config = dict(
    rope_fraction=0.5,
    bias='none',
    parallel_block=True,
    extras=['exclusive self-attention', 'hashed n-gram embeddings', 'capped logits'],
)
Each number is 500 + 40 x the weight over its row's rms, rounded and kept within 0 to 999. Layers, rows and columns count from 0. Numbers have three digits each. The size before them is the row's rms in percent of the matrix's.

# layer 6 attention key, 256x256, rms 0.139, rows 105-255, columns 192-255
094:540469491452437536436501525547482434435504519488505495587545453460465476521464529552516512517510506544536460486540506508550571560467515507563533473537449455531548487486474522463451511492472475
106:489483468502495541382407546492553523443421478436479567547490539484500474494479513519559556503549409527460481479460431502563553511587555491527473409519535529505473546553501539510485546468443483
090:560488570432533537460548546479574499536496494479531550462545542481455484451511495459432524526539541547550503516440531544497525513473430546543501619469425588546433507417438502431472493433454444
102:487457442455450485565540452471491560591480463540506532450527516548469459436487502489493462462473571445501461496485542587552490462534485483533511535499503493496516502486535476414449496484485531
094:521542527489559520490502487454484556480473473435544552459534521498512459471499534492560600536505450453447446520491507524533565449530488468490431488492547518521524505533515552504467439541521467
093:533582448431586539474486445511506519500515497497503483565495577506572424508453423456522500588527471511541565468482516499521465508479478557472488501450499479467519643531451469444510467527493512
095:458467515525535467595511542485495489479577520502511487470563515463501479572505576457502449500502568450543503506506534487420465513504511533477529453471513508505486469520494523485505467550540509
099:464438475460466497509556490510534426469481499530513497503514515533563522499476493471487535485544498443524540508501495488435433535475504505412512489468480492481481508521413486471609432549487522
095:511453440476493532500422485546448473504520518501494512470561464537550435500485478544468542465551555509573574460442459550518452522497489498504566475537532453441460579460502494486527544570515510
100:508479455539525456605543448527459449513545526499596513469462435485571528548531447534436491523490496495522528482489416540502510478528568481452552442447526464495486517541539421517512516452488501
093:489502526502496498488529456533509494469491487519523520444528475540528459528572457537505474593507415513451467494488475507543449493490482472492546446511518491495501505546447496503544497579487567
103:472474527531497475496549584444521464487492475502447445555498451507527477472430432468508485495518487495547515485458428506552476467548532482449467511517542465564485512547497542551499496465498470
097:460509394573566478563471507485479429478404528414499510614483527485513566485499534505529517545533471483574567504513542546537501545564493528456466441540490451527486506488541497455459487380511508
083:426468529510456492459532474479505488415542509494505502531567589526435575528481576507443562523485460544516528520451537529486496517436590477594571477513506491520497537409566448504491497421494477
094:466499464462507569506486451556505519487498432479471508530515487490526469456521561572522550527473477518480531494531460466450555439589476469573436532560595531548582528473547504425491482501517534
092:491489495485510454554478558501546491488494510529534534517493535517499475489490526516596480476496485533474514486517498461514477506480427498521451544536533533434448514474433597423477489483465471
099:515502529494464536428451526485454598515499560487508511471538507439511514499512493519556543560479419431491432458610475506514458506596540527513456430527521522542465457490557592500471538495513494
090:541517577531487421495529452460470530564528467491500435488508559531469532461496570563496489483473567474503502484523441458477486526476450546487399512506508454536519427497582501447444470550480511
086:502513513491479457543448485466540533505535432469496489547511508521500469550546503434512533549553501485473527595470548570487515516439559467459486448479474497583463515488556488539466528544519534
102:505481553445468486461561513451488499518554541518499461412591481432461468543492458403495458503479525478474490522537543472580530468493449593463467398577518575554507488486448527471430551481587458
089:517472485475513504433522456584562474534476509456536547434582467460510478485573460506511517502471522519498486461532536565449558500520512527494500518513509486530535450440551529462476488451514507
090:500488505493434586521475526554537474509509516543500493521590570545496468495447484501505516552540530469463504484437483470443456501458496558524563511420456479447570524435345498471503430476491485
098:477465474480566548472475526531510517466467445494364602550500487423459480498489561508530566570494514512470427512482493489548465576510581466499441481511477555475540498458538532492484576488478483
048:540467542463522519577408510488500469500528510501445485492431465547552442492484565513487489526490525546454472546483453499476517428478500487535523507554481486471551550545495476489521482425531553
042:469418440482424489465492551522567477502501436496508408448562456514525496506457472493457470563484476480521435491489444475476539496471545477441501512569481456556523547517561519545538530533477537
048:494486545459533489566450505489412471495475515545427467496463508476477466508477517466503539499472485577445483515446527497564513503455488460554592461558514502465544506550447482474548492518511516
046:495495557499544583457531491494504511528552504511432555556468459503542483537496527530499461516505560492542451567509536499527512441480486557538515469557499481512574504521346511483562491413418429
042:417443436513498493482486430535492485518520457617521493483502498466558450515544437552424563543491479461494500478521461550527532427461503411478425527511531512511486498481579650496554535485504518
048:463540483552487484460513540506453558456527437540537484472579553518479480466534485521519507486379517425490506513591434448528516457544527444491513576451517526537558402495547461499495529608528536
044:505483558520550487501530519513478481481529529532517436526445511503566466498510498475494520570563508545477494455506476595530524472456450471517528548478520504512464520500575496511434501506572569
045:488429488474494539488500456493495522428502480556569515512488526514488493490498456529495494527474502513550526500547436459487501501528525393512470550481492529579504453446537533498572527519472543
046:498544539544495481487479516517516472547498524523524525483525486506445526510456524409491518463557500499532517476439573499495478593465495585502445506574521467400480508553410542478469451482502484
043:477455532478497492533497470518541512543585514530454509485496518537588518512471483512497473567540494613537496444491532573481578493517440508533455552503492524496463522483531531521549503486456433
050:481458489520548500502541477490535514507527552449521469537506508478518539521561493567501510515465524437533518529559409480476538421547434435491569513510516555516549360494532490529556467449454501
046:487498501450559545522512549457499534509478442577460536538547491536465512563532514461488537417495522498445540551462558417532529488476520506489489467503521515520544564520449471499494481483436519
037:494533532532472452474439554497550523535491448432454509435488525454523528451482528486467465475443499513460482433566529458495489544556569598481532590460529465510539507529497438536490554526545528
049:530551569466487456532460467466500488561545571524481498484523480536554477542458546469552503522514516547415519515472550519546535540546533525485499563464438506432440498522499486479513463510480451
040:536475487438491386555489476499551509514506523485439453580531576511522492550551478415514497517531476493412479559494565539487491495487438446520453556503547552464419505520523511487399495436437558
053:558517502573442433490471465508437530449571510544516398488439524498572478541503476525567527561473490517490488505486480474519514489491437461549510496493439456538511529462522537507506536484492546
048:493475468492465528506523528557359536495464441497466542471425471519494451454451549489438545515503516516508434492487491449461527514382511518544484534568511445528484567520438455486552478581590463
047:475444408449526546526500485520497505515435479452514514478578535533567555417490459563478455493475495493548500436498526547494565513530476460452454525455554549541482511461499500558521448526543564
043:471511528523458466497427538524567480452536464501563479524447512467448486414468469507458457506519477487566524502447496458451454548521549528518422479523559470505465554553432490521506472488505522
040:427494468484512515527517472557549491536561464521470576499611589547596520515490425532449457408437489525465524479431529556446488582442568523399503492532557577458462429473548496512533480490464485
048:516480466492530490561471513473515469482468532426499503523527465454516513469491552581464499470476510495502535544560399457589443486636525522513535528491478483443539396535554460500533473440498562
048:508453529460529569474547486526528502436494510548533519524512486461498507479562438465426470398537487506499557462417531526571421498492511540513466513506472491539512548497427483502544551481541469
050:440470453507530543407512512513451506557522471506547503446506455525407468519497497458470539541559491506503485524541493463526528547528471486552504421482548493467483527515494505537515462517508520
053:570484447462487527488524491460460532433477502430513506478499487578529530488485425582514498456471513526480504424481522517528525495518503390524597489539446449586530538464561470512533486532475512
046:434426480564534527469488457494480525469471429463537437436436551460499428402497539529461519509474462479559531509534424480469435424534462503578433480504516503539529528480523479468491503458489503
049:549456429549559494524454411456555495507479582501538472539542456485499429511541484544522475477469534545454503466421487512513464532505544490480504463459496562529521427503589463426519469457494541
041:486525512519491516486443519545480528546513485430477534448461551471457530436468491463476505458525435516476484552545502489490515551518517470456479464496465456456563519491478521564469475541557467
049:524479445458458610516451494458448522487433476416570445444483476482489554437543477463434448517448528476525509461474469487474436530528465504512422530530541508582498566475477516451485494525490493
053:546472534507511530491573531475553461419459518556533542633551502495479424537489489515510448477451485447479540511505501516543463503439529496465469532548511507520449440458534563471506504474443495
045:558553507534511405463474482465472490490493462493494483493507523526505434534535491464525510506495478491529515579580519513499503510459564567412502524519435591519458521469475512487456501504549482
052:471497512545556511482538467500430472557510481534477501524588573520471462519478440561456550447501463477482521405549547531498456516497505514494474548504506512474498453448520555544486551564525525
052:592455603538488530520459509520520475459527449529572449450457435493484487464551519457562485527454503507481524592517443481424462478492434461545471477508498417510513532549532436454456507469570500
054:579502526484547530573550496552512457458511489545518542533470488504495479506532449491504416429448527516443550479466540488514473504456509491443538509521487510501528504478471472501500482503517529
048:543561610489531487456519496492509419489583511510494494559475458501502493525542497374531504609528467517476517572464505493497490446441479474514578458445432472525507548495387543457498506464462488
048:551585489494527439544506517518483473514492516511462507497475527506487424490537521515452486514502455549386524443526458420531536539451514470445502557412512633508527493533483423442484511535562461
051:508519448523544526471428480448479485483546436425486461469480446451477493522582511437474550521484535507526499504513429459501467447516436564515451461458481515517467466550481466472540486463492419
057:493451527530533467438484491510505518460479531490551533495539517489474475491456552473514468478547479520554541522539492493508561529503485548474492461553485407456535479459428449540535449498463507
046:502484473512482484506524501465426487480503546521507513504475555488485437501546433405449482459495439572549489488561472493451444475543500504470511528522515507431555468454485528421423451529460511
055:457505420515557502492504500422482507512456497504452537540552586481522487437526434473456483490492491499498538431463491523518419536507501540453504536498547567490501482531507490499495507564469509
053:527514456494546595499542514465447490528499499438486515509474484473487494542496476447443428446518498518426514428458521493514461484568534533493446520464455558453491518428431478470539494497548514
051:492509495518481461517494492454470556585523482473476454473559526558559439514542448495433587551518464525473498484540467459443447458454525489505452556463524562519550501525542526477401477519529452
056:438478476540474473547501519417495500529484410488540504503483478478492443510490517468421572510482506525437502482516496491436392492533464449572399506469556527479463526515601496458499481479499484
056:480430535502485491480449483535529478472526508473506538460446474467535500531461569571546473535481527502541535634601465479436548477433483476480537515577486464509514468465507502499543516495468559
051:452535475551505521506497506444563508438540543451510441519515575553543482512508479548450544449500464575535503536434484555433460488498518479520523445558464526463494502528547506482470449439501567
053:511425506479516510412507513511510479487492591512424496510456515430547494513505527571553464442539540439518496600535455445537573468423496479474585475576517498505514459514431445520448502485467529
065:467569484468462568533512466493489478488488532449468502416542434471453552558498554506464458552510521486462389462628470443540578455501504524525542561445558538495491477522450481513436487507490442
061:546507490500520502436475524497507439447527548528536490452542495402474505531549524454513438475495490498590489568499470585522524495575498517459539468504475434477499400475506516490580511509434536
053:489480465484494527472579447507474431528498535496504503556475517485471592554566459548503444528508472543500499455538472450485496450524502515514561479427494510437577440463413467466502455460483527
054:509447510493571573478513496479500530538583446519503536560430509455464520454434495464525498441536432504502499422483506481521482439504509437522491469503456445441493521516522554503450495439429568
068:491470516570502492538426530568519539519525520573551502514499476519451476496456497515544511479527449451452455540471508511574560572449522479476553487526509477536509443534443549527536527484503535
064:502460479490464496483467458503532503456495507458465441541504466537539496578468575553539536513561479485490462554536396506500522482411472489546575454511528498499466515554539489450495507521487476
064:495572532493471554519566493532508470475470523488482487577499521561485504554546473554420568462461471518453557480518504526481499518451475493540542580480463535480447497506494488456469557541513476
057:536466547453489503509443486457486537500501448488484525523488473515574540504440509553504479545521522486480488476565529462524564474438522537467474526554440511406474372521522491542422489497468531
072:490537527535530515421494534462569506474488536517572474515462486517473514445505439512458465483534483448415446498516521456532436538577556515445429503487521576469527515500489539515492508520506502
076:522485433491559492501523546442489539473434449486504480499494448460471513481478539460497581447477550487462516516417484450560517524502553598535428516441461478468500583514481485465516430498551531
077:489466536492475456553538478521394519498535509607519449464488516507520479508516485579530494471485587483421458496497536517482605487512475477536561545470442438518523465463537550497489520508498539
074:419507491542529445515506539494575581544532500562520458522538552471492474422428482481544495457539564477536570500525478507489464519429511514487496506515508496461483457527489517579486473495493554
088:475467448484539469489488452464496539508543462497497489552614433550499472520461442499473449487587530542510526456509444546517493505437525534505506474427491441500470498470596507484545514573523517
095:538396478533425446497493420476488506461516517505545493568426434573483588451493450560479495461472468472499505461541544516518460581470465465468467512530572507543560478441454490507485543534520555
090:494486511438509518457431512540520536512469483499526490422506520458525536390497616463513501514505547450509475500478527416518509428479502503460506524475475445482463483579578480502530544464435432
096:513470544520432446575409500536451535502504434514517485532548545514521469489498487568501442518429596499527493487538553537500530507428451466531485574577461542589514595453484530477459519517495449
108:419506482523472464524498487447528537520499517517455483498470480420499557499508470542495505474467429534494492477457467517534484504515523507475563510444528476491514542425509500424539466505580518
108:483510512443500543475509479569506506532554544456368553496602536446534542513432492531498497506503511502525458486469465600477426497448432525507556456456505514468430558491517516551477522504497444
112:507521498510507477450523541531479521457491515514570476510540619494465465524509510440525536480431605493497511511459563487505538481481483487489511609547546489527504482486532506530479547527507503
144:482468496512489500509532526463481499476446485549510436426483498483527569477504508526510558448537467499473527483520484440420470507413524548575582562432452408521398469513449548506504551452519438
133:501455463446431527496504462549492525473506496428547563405491451511503504560526464502488489479477480590504496509468494530455551531467550501537431561528562547455436419512532514611589489544527462
142:511498488549442580515417481525430454487486529401497570441536467532530515489544439458454538547493516587535436478502506545472498470424478487468517541468594459485496482474455534491536520525548557
130:548525495512559461492441540540478544432512510450505531552529534509434436505496483428538564525399509545518520538495418499523476541539471493479472466504528512521449476551447534525506460526474472
147:547498498465483455456473483487455481497605515457419536523516487482597446498574526478490490471476504539451523491539497509534465419490470345477491532586516468464571547520534475455552460515489537
145:467462534544520565489557457405532499537440527536490521508537537510456488489452531449541537483483567464457588523511510505469570561453452482501461463523508493487488544450513500545523545544478501
140:493503510470429574533501521511514473544473519612485545423536421543503530507530498486497466532459556529498527539447461511527451513500531510554458444517454518509547532515509513522565516506475406
141:536490449587588482475410520510549444474403449471542495535486541501429527555522448399465553474432524540437482511492474597484442539541567525465419485557544529493488547548476517499497504487554453
134:527456489449418484489481526422494488582556485473540451501502534488471537518380461577487557396516453460461544523515487529465466500497490463515519456487594546495522566498447526539473522496490560
146:534444493539545437471476561513494453458519485527531525493466489575590564475551497462547492502529481460522461442406497561472552452504501624571481476471576412546453565455488486474510564479530553
146:416505537607486534451515460491564545451429502474523442476411512503543493523522520500527477500523481486520464536457472535469475525474514490506510443577456540487561384434516468537518522495471483
142:545515425490481526479482485544517474506481434470459561480566464566534521519579548475567491464562435413521547465449497498495501518514482469498490487484545515517468608382547573504487574443471473
148:575525459511541422470471488509470466460532504496485459478445544521493489561484492477535553524494386509521481422479505505546532527468456507485531537478542505562516521467470497460461515532443494
143:495442498476517493525460530531488509457540479541512563562484405469472525506539482536513480483538499510451498454482504464539485574484562469493512523536516506430491419466528543543528488479581484
143:525491517509505520514473473383482565522501455483528502491521497538468478552537527495483540513500506495483481455434508532531520547500493478518474465465480492497554526485520490458503459488524516
150:440452547538499556478500450481517524535565447449500437450464538522502458504492492483478525468476484540455578483427465505496454484492461504526493464521492474527492460560482483446477539578514550
159:439590524466550489454524432532467532493482481498528477474494458436528470547567580504542466511582454448442477437435455556492525437495463531536495523454509546534434459501496500512463515441456482
147:443541512534472440545548507525453409495518463474548539519493536422541531562504516486488434489518508555542493445477552492466487493500528442563491511483591561526485507506418503555473484498517449
149:526502558520475546505502460518479542503548491522488568478495460560465426475530524482546414421480476529525548539467465482507410498468527450439492506486458455502490473533565507461473475542517491
147:480457516503468450476479497492503563494492478475499427431533519417546470507491543500465502475555446488507477550480593472546481453528501461486509514479445429504474538466498460513454503499531449
146:476537509533464417536529452502563447472496528539428558485493530467458575474548445460526491511474481517543404541487541498514520540537484523462536534564509490482491512438491557529531486480546517
141:512419517533508504430482502584578508483486558539476554528569512472492497480492449469506593571506547481498496550586476530490521555491434540437489463497507474514509505445445460526517511555468445
154:494454582513517600485495420414541478433477516510483523516396507520477512469456523515496503479480489541488552505543484570496450446506488453552443496532576514448449456457471497507471500493531454
150:498467506517494544475523484520531473432459516517500543472458527475428493406524479499506477516402505531536499485510556499455585516523504554557513484532503505584481514521496492478462476531516491
143:549531561392405446525428474541474523462484451546489576393540511414518501474529589517499484499511543485491526525518473542462528412457499525512484497470472465500475513507561563547485459497513477
160:617468521518492541452513460465547476541497497438603474502505474474503456436517555444497444487487538530550484468495457475541519503541564492472468498528441472455496531510483465409469480554522507
151:549464521500530496548500470476481524556476519465486480534522512486568436460557554535471530504495497520535493493474501578439513563435532527488482447515497555453396505501434515576472520524511566
129:503520473553498548459460464577518523466557530441503492563511468531446468550436501529498473475478460511487392479458480582521505533493531513473450469443513483502502506545535543480467480453435453
144:541502492555544538529536523411536495408494444548546529488515497568566486455455540471510549483489492498531529527485490437503464505517467516457479482427487461571459492479439491411459521498479589
150:513495515466487534416550520495549530427600539504541514460480515481555470605479513506525462567501566593505535494462506498552472549483488503521471532497521509429534478521446441514529466518510498
133:507514488504461504570509534530513439568542493533495517492507459473428493565444575490542498429473515483546510503555478483491460502491485428485522464545607560523557480453497499483510496517486385
145:524525528496552434479487510553528469539499558519525502479485529546433499453522546513550548567495508426470506502579471450528519532460489488481518497450457564496483495511445439541550486565533585
154:522524464536500541541521469500526512448470472554501495458470524500537502506487476502456549486433596409470511484462533505515448457623484521509472478451503468407483475492471511476513520487501469
128:482488483466525463497543492455530466525470566465537486450475464588535519513504536484483532450541470558522524509478458498429486517515481539530589539524498484498476505495452473530508481547407581
148:578458497566423458452485471517522516525583491459523495585538488522495472447542454488563457423526442527460423461474537562472537518457487475435482517521505513444475515471466517453491502452525428
143:517468480510455540488456430524500543447536511507533481586471485465556489515473553544496518419480468510417588490496510534500437440524514455512520544564533457482483457502508398451456554526514491
153:505524437626521447522507463559445525491560464536519492484471477465419498518427489384498498514544455510526468441478515512520486521463501505465433486499597479521464491481548498441438402567495486
139:482476475508477425555452481527562455483530571504556554528537533558478491495498541489515533541481423492478509505523499527484479504475454513476527496445434500438435456459482486466546498494468497
137:542511431444539490529516493436442490479518506541507472488468504494495493510562483493568517528504484437447533465451459482503516424468451556523520513501534540481509518507487485463482507538527548
140:519505487444516414465502493475500441479601510516462557547526531476502452474490515546520558525479549447444508550519492524512517489512512405525464538563529469539525542501523538462471522504566488
135:530580494517537487506495482481420496504485537504482496493554480524504448479484540481510520471389564465516552475543524521489598488561489508483496537494481466473478518492501491553479457516458561
138:470492505495477482578474481627529549528431490460441489474549534513550488483506590566516447455481524521454505500438504461539498569511518478488586515463523400456538575543515473480484479457547474
147:505500548493506445461542511571535462532523473581544493534465537471488463484528570532422531479513485502502473529521460541484452568384540403458484418508542490520532530567561570504480538455501554
148:462514466523465431504571599479468440443461507520513600503476508468462479564518474479538498497452576542498473513535515518533462586571509551528452509472444479550518503502507547502525531555529539
131:534501499517514474528541535485518488590441511566466400458530495502538514538562449480501489479470446549546475542475471514550507478538527471491505506520448547533481531538528517547498462520516489
154:478504478535502536478549446492512496449491525471450528427450553566489509503462528414464457464514519488516540519562537583469532421529519535503504478501494520454510499581522509496437504465471499
134:496510542521517495446477495452483542484496566442444539505569485561467482481516510516503544479519479470507508458453537525553485491492536500445546492432458436424482565509487490504534523489415521
129:559522598514557567468535544506436502529557465543578502441478467506493511540506526488502476499517545468509499454489579527573474505542548497523475559516504512518481448455520549516483562503504500
141:505531451464519521453471457502527458554550489495492524538479546473381525488549482509495510439485358529498459555487500526417558462486514454571444506451531491499572503505497472498542462467508460
140:518445543527478523491460482526526544489463547479489547495489527528534503467547558598474507478502464492421446547479513557541478515541523536464440513454486540450543544501529449459527551517523474
142:533497507472424522505460567470486507545574560483504502461546533545486554560505464549502458491493470514497495514580531479492511496549509461490523490469494477468515465515511450502518490472480533
151:502474529477527490514529485492489481463505476494449525476460495422504565475531534492502520526488480569477531501508454526426561490454498450470474542444555434536489425516532461495531469540523588
144:418625522553471490462511475505481517496496460491479494539516507470489497474468544476483497515462494525463420568519518521520510465568467548507560472510407492544530507515544482444458467454478511
139:447505442471512437486500550485461545522510516526480522467500517492494495524480524520490515505533555496512455568478502477484560522426415501487502551482474501474537521524570443498562566553500589
151:510470405528494550446573514476495479507560504441446499440462448431466472478481534450463546457530462474517550491504485517491465522445410493483527455404571516549566535489500526523498445533453625
126:529531485598509458567411515550519495545469493524479499508467472615457501445591534520492470598476537506512416485501525486525556435523476481478502510521514508551542520513502416419472483542403463
134:490528500539461514443512556486509465419463458499521504469408516529459522471538515501520507417527569538460467444449521501457517523548515509541536454544561541505547488481508552512519513463502431
150:429458497434526441499539466578435496489411450460532470523549505519467467490477515499491443475563543557470506535464438447533474496489533511512552484530547507494489488596462554541471456461525476
138:511472514494512488513523507492515445495416527510496465488490589545390472514515434471448495438575443505553584557539559507564442542502525491489537494534572537516532521603425545498536458576550472
146:539434598516512469463554502516449568480561486436571476513482501500452476511467482518497439470552473448487481528512538520556553538487452523476459609503517497504539483496507514489482569492530464
143:505452458552473576501471506502480491530537588482503523542463488433491399559404520503468467470478633458504504486548544558427499553424444479536566468571494528547525495554508457536333600439485541
149:552510481505494438530513587458452463510516527480524492519453503483462472597483554428492497490565430553496568489488496558508559523408535388484496567537565494527584501420493524517528493433481440
134:514502465509464487563509512507460540485478511534540500456426479509434531498481494595453451521508579513458500524501456498542497588528526489509476515501462497447597510548515499501530505435547548
165:508495556489559485491511419479493418528451479495472480440504523488462471496465514486521540432505526458531456497518589556386524566521406494498591430535482529500443552455535530522443518593446489